Weights of a small transformer language model: 477M tokens.
Each number is 500 + 40 x the weight over the matrix's rms, rounded and kept within 0 to 999. Layers, rows and columns count from 0. Numbers have three digits each.

# layer 6 MLP up, 448x160, rms 0.334, rows 270-292, columns 120-159
556465481507490442536513479485508475466489513477516528539535467587515479492550569500500453479470591500455489408513485536
536444547475543518487563525510493582510535530409514484541463456546496536593470536460494511535557510580535494595459475599
511496500509508534545505456489492519598528483480482508525505497514543499494498491486457480442512474501511491520509501506
444478581525505510462465499499448548489492479508560520493489518454553550496470573506640545437486477507531443489450467466
438477472474537514502551493560432479495537518589512411427484426468442572455507468571473524524504492439457492506414549425
494493506477477489511530447481461569498549552497448500537484578505542456504563477404527455541498544490520531486518465517
494505517501522461563492566566539566559433526528461548584540492516495490467530547568479492513578446501506502488551490489
512529552511528513508474590502555515525566487481524444463495577482470407545530513550547508527564503517534452499529509559
548570466565478519538498468528553495545510525515489567428479543520452529515536579502473548461486463454548567532506485509
446575460464487505496607602444520590475463526521447474567527609568484465384525525528430436526461544465515506500449464496
423477520502556512442607539570452415437522517512513495547535483518534548508456528489565534513465556474568482383454457570
537473541471483457468524500478487453487517480514502508478469561459493562492468502495462580484566549504525493497467441479
495434533464474412471537479455519480518556531455477515480462477493509506459514510475497441467496519553499517530546430488
452514523540528501509492511563491509468503519427533532549477512475550473489418502467528476515514532450495549483519457464
618522499481487580461446478436514444520351447503536516480513467410416503522483483438488469436478479482467483542504482529
537527498455467477441493542452535460524469466508506455458490478453454498435482560450479535498474426521490495534569552524
546460510579440545544469391496519469417511528460513453481438518513560506490533517473478505530501595495490517519545491602
531511446579489433507531605503530586485517604454466478493626527558522605509535467491508518522506500506543428559520500431
584467457512486526541522524520500603565481529486471487458489496492445484467488532451533492511477494560494497464526525489
513527521497548476427478446520473494494509430491470487467562525559527525492530518404554553432427478486509513558462533457
559478468454627471559525498531474405541477571465520515450469544484549496516519483466548497543483541490569441536406573490
516455509518496464533529537464438454500438459540607494425490444440509469508544511458547465525509559547473555506517538495
477498539431465488494454521480529485538489486557472525486539537427403449536493445568456537484479464535523510495551434454
# layer 6 MLP down (transposed), 448x160, rms 0.305, rows 270-292, columns 120-159
468512523491487542512545434537521449619480518486495522515390533491547576579454471473452474533443555561445429546567533437
485464507436392560459611521566442369622469491487590544444482531629530502562529560486400532506411551460474568478572533436
566530496508522483538524515529521437505445474484428525470508540543583447530498445527442520617482495577426441452437476469
567499449495455498524533521531517529489469506454502482471512502591503514523544467534479481520481551490487496495539514454
535506533498510491452500520417513466463488546480490549595509567530504469480496576458553476416482464559536504533511499539
514503510449518465480560564559432378499521589512586499525592512487521493511482496538455548535552483515438491510535516474
563480539475484447530455514507518490534537476542584426434538531515493485559461484443538497468480624513511492554460432520
487502417573414526480470425501538471482432510512453511532516481461533585493484439496433486523512530483461564441499451484
498588531562524551501508506562518476394493437544503435506506470595530514565519421536507609506527525525443525473549411526
486533492517509521465463476426524511402488569491484495562479574558512452425509528432470551469532510482440533474470481571
579521461446509482507485462446536579612538558448441536457459534477497471455527508488392482437526508495426526546578529464
563509528527611470470506555452498556481511516495508487557448362541465520463511562497540537458474483460547544471507527605
500522516531520559529522398565533561466553453517516442428476516474516442504528601544440533569502516475496489505498557508
507444527530483529510501443476520469461455553487495508502540515503530472498448525506515506504606492497478465536400494485
489432478398518516421450538498484424531437462475509424520519561529522550509484476470473537557510518480527491455453528523
443563520494491511515457462498441502515434529490544493523556560471524492542468465476526493521521493487384490537462524448
510551544478459483502506482499518493588519521538535459481381480476524503569468466473482382457493530473467440470491507461
540391513523545476507531450498542496525502508491512545469467545532508467515474463480518489491435489464555542494470550535
420498473538515457427520551521511532570492461521498468532515532473502498439509481560512407494468471540519477510476503534
462517497471513497503552538487449487547482562501579516464464557534501430569523491541534500617498511514560457490423520552
490554481555376472431505396493511501463470481515536509536479482487481518548501402514523475502495529511471509514499470483
461477528499506485466480440517449557502470529513452443607489585516451489485497473548502547492523447503573471470530534550
535568425482514468555476582551531501469539447411449505521515499504530503490429496460512483522565518558482422492504461481
# layer 6 MLP gate, 448x160, rms 0.33, rows 271-292, columns 120-159
519505470504546559483633499550461541498534442424574446492497466538532458487483520494455411531465492568448523482546490439
537500488517530522525503479474540483473538465449502532451495490497509455412469535530489432501496511459483512514546445472
486516478512475471474498494432535487494531488488503506509452449499482425511484488480476448440581510510465522525416552531
549506519441519540438475539427508509491435563421472525578483505518532443471488597391475449410531435515550481572570488545
567514515464486578498481482505568467514478491475508440512488489623529504476558502461499492490433564530497452482516424627
492508489501546555469494529511558540549489580485489506480462496392487482499473467486482497428576446441541537497477545417
485492507503474479518538514477497493475479523493543390375538478503574447488479526380536482484459517432479483454434486538
426428517448520527490461553452515571569466523483531526513427553482543544448503586512565489493491502479562513576408490512
550462561461470538555544543477540510483596487488509499468447419416463452530548477508573481477497416506538414467504556498
509542525478498531496483465484590507497488461527456490541445585460448497504447542454552526492491493507488485489490542516
497558518508573513536549500496463476507510520498471533518489524428505471533447518535511469496447492462492484544545527486
377521550433518477469507546469509556518505492509513413532499526516526485519463501510500428491533485523571501522517507494
459562487514447499517496432506500533520504409558488486471520437421484496421470536520453443459389558511524543445530511593
493451479522476539637458537525497513566506500448419495531547464514533558515519539446522480517543548483521569470409557482
520486512526457507559505565567465533480432493463437515532552563578437500488521549467420541516473521552496450568438537467
456455453541510499528576608525409542594514470506580541492597541495479477485501522482510580518510510558575517544498474510
556457459562505476475467489563536511538490473446521512496487565472493500529473507610490459529547457546513505460512455488
513488470476523478476519529478501557471492440545528424526540459539457552436549505545516466508497549547458495463517482535
491490527489472583516586552594456530475425525552576467418499484490489511512568424510502443585526506456555515493416456576
430554499539414493497521488491494412460563476543548540465542464511471516551476485507506546532469547481473504544472458506
447472472500492468486498549446515567491480524439451522505454476499557505513508490538511497451500482495532518482465446534
481490464512466456512471476485441394449472535500529497468499498470499485498484512518469513519510490546534534516500491574